Each number is 128 + 24 x the weight over the matrix's rms, rounded and kept within 0 to 255. Layers, rows and columns count from 0. Numbers have three digits each.

# down: layer 2 MLP down (transposed), 768x192, rms 0.214, rows 287-293, columns 0-191
# up: layer 2 MLP up, 768x192, rms 0.222, rows 288-294, columns 0-191
down287:153120111127138128110130118140152120128167106138115162137173101136139093125132135177128126146165122114089121161123126160108172157134164121118150100117139082124110156147104134084115125119151134153123127137129095175154127155124141139123133111115164086133152141130141105107163103110136112150107144110098143092142145150148164124107141114140149100111093147126095156108122142122119131165095146107121144110130128164140155164126125166156096166153137162138125132144103169153148133167087106181123135163140134117169113123079142140138158122123120142121142077128142132122110187139095124143
up288:147124138156154095182139129156145133157121147142124119133154133199074141111129089116157136147109168107098131095103130169147157141127136143179155162130138128136136156118131112149163124145139092088121119130116073168056113118135143108166088124138149120113119112161141136146099148088099132158076092102130114062117137142090104088138137121163135170170118165091130123142154135144117124096152092127117174146134108124078175155120116080131122160106072138153120136145103147123078135179103123161131118105159098093112115087139158142173130143165141124110145135166109112095148146145125136125
down288:135119164144127160133079109159139109083076149089114150141132102137123138106117148120104139087118130095136112095132191128126070156124158115163143105120123112089129124074120150117171115078086114174054166126104098123113070102137124113132108123127084116115138098180095114074129151132126128089159168079123106165139142139116107100108149133150109082153123073142111157123150125112131153098102187107132141077148126146132138172121141153118096087124093151167132156123170098144134168098108138128176133098166142117114114131121121140127118173134136112115114172064133150132134135139136143124
up289:126130064114102118168114120126152136148117122157127127127119110121100110146123124106139160138142120121174099103137109151123146161154156099108099082145105116146130141148112114157162141136115119096135120094118113121103134103135110138151159125136110096126100162112109121112144114104087066150118166118148139111153148153120118114132104105136119140148115159160121107117125166098105145100107155108087120076098116134123148123145119104138118125188110113147130163142128116156076101095115106121149168117121108102115127139137157122110086120106165150138107134151181111140135169151130132137
down289:164106146095088119119117158127157146097082117127098139115110148134086110143094175154134108107140142116148143121149103103161149125137101145142147077104155118154109171093104103107061038146148085114137106095113122180098157075136100157127097105141117092137103118140114135190114127129148135147121139149115128169106103145114142132129091116101163129138093105129126156106101147074184151085100163135113120120144126149153120102129127120133152110151106107104098118151131099164125169089113106118113136139125096113136147142107178121151144127112113112120132128118184134098149149132120078135
up290:130089142113135178138139138117149069120165120138138136130124114110110119141136129181114112147110142117154155177122087164168103159129126124096168132111087133114143109146137141093120145138156095115133121157099173156128140173090134130078143105101105112099130103156167137113086124124104162133143183115138122116102099146091097125124140138117127097118141156106166126118087130111139085101128139138165170167129088121146158082116126108103119143161107142133092117130130110105150083169158113163082138150139121131146117113132112116121160117149123162108166114098109149152122111140094175149
down290:123118130146142130126183143114103160142163073157135116128092109115133139163090166136149155138100135115145105133128162107146073116089160128159102134126176126148133132151081166122143134130136133162118141139113141111099140115134120153095134124132099138153117173135149103106116116160128152126145064113108139146123125123098108074129127161105159126132089147106164126113132137087125156109145082107094114111121150146189121145109118120140080155125105135136105126125153114176116124124113131178159139115118162116116144161151139133142135103143124146169092115144129125133150130113105087149
up291:155157156115136145106067117132086160147102104120095151156111077164124131143098121105143150161127153100144135154158099105134126119183123110111133131191108174075117146104160145129117092087159083091165092127096096147054130177111097139109169126160095162141160147163170092154098099183181113126111100149118130141144143149128100117110115144084116116161110098139090096130101163139153144123119110144095142175158114156108146155143141094118138153166083132134137100156133136181109149125151163133135137098118150146108112170114127140124182138163134106125182179119134113130133065127196133100
down291:164186122136146103094126148154107085159167141079143147094137099110121168100150105137089121126140119149128157144137072143112120168128182124112143129111120105133100143139145183173200127099128140174103147122109119136117124138097139129120143087170091117161128111148184137157133155138136135147118100140110146147139147089054152123127149093131139147171164125113132136109111102155127156121101120135091112164094130123156145140112169150194127124102105129124137103122134142097134148130119130111099136147133139108156195122122132096136109127135109156154131079116111136104129144100108100135
up292:167119113121093132139106132099133117112110079170118143129161104059134166107135152076146087101105119161146116132101150152117139133078120108182099128120131143083125068057143111112125129117119179119167150157102084145136147156163125118132115127165117150127140100146128122055113096101158123093140170140155169128122130173119119111151103130120098148129165110107096117157157097119116099121121147106141118106113135139126073145143073137128101068107103142191102123128119118155132120131123201097090128161102170135140145150126119174085097118112132105133142160101087122132138137139140118111
down292:095136117165098147124110122121125083119073172166087092122118136109139122124102090161128120122115160118099117097102102127120163124136121120099153115099182163122124093161112134134102084107059114135100120127100141122118123118136106132151112183161095103091104118112125089100155116123106117102142129115182155091114140154151128104109106121101168089164134117157129140104097039147113130127162136111113140140092096140129136118156090105108126144128170139150108112095145152142137069157103074153139126170129132135146111103153097091139134118144100115106090104173110122152112109111177093168
up293:114120126137171112170096117154130099123138140125130115124113121075126102125125148111074145094131148143113087108132151089135127123110126067142132133110138093100093132159110112138180144160122131084127149141106176121107104151142147117134106105121125148140101093130091080122167127158116111121170137164124105115120118132096143116106128121124090139126163139125141093108144140171076130145174146106087140149148089099078161108113105164157117149156152088170127108134130091136129147079106103140101103091120112088160147104105108119131123093121145137150152147144077109109129083090101118157
down293:140128147087119088100140129145096156138110118144138126111151182141105098129149122150151149094150104142156125139140088118078103081116146168174137170121101132130123088094167153143147137126170085121162116149102140106119144127156144127155142117125140134095154128167137115113138157149095140138152136140123143110132126095137105142123096110114116118122119139106142124143161113119169141091129159099168082131136132158131145071137135176116111092099128111156144147112138135141100106084135118117122140111173164152146122103118141137085137139159153124122091161134146107142123118086146106147
up294:122147118171134154138092164070085172119139158108124103138125116101140106144128140161114115134101113140142134101110126117116154124124106127111143124064136149148156104107123166160123081129127132118114160090115120132122112118153119165165136160087141148120134149151145126124129135099134146116199144122115125132125115141112113147133107143128119149165110165122142151120122140116127102149138144121096161152105091142146089117117160151144119143097134099121146082141111130155144151104134126115146123112121134106121090118112124099113142131114127131185113108095129132088122169157101149126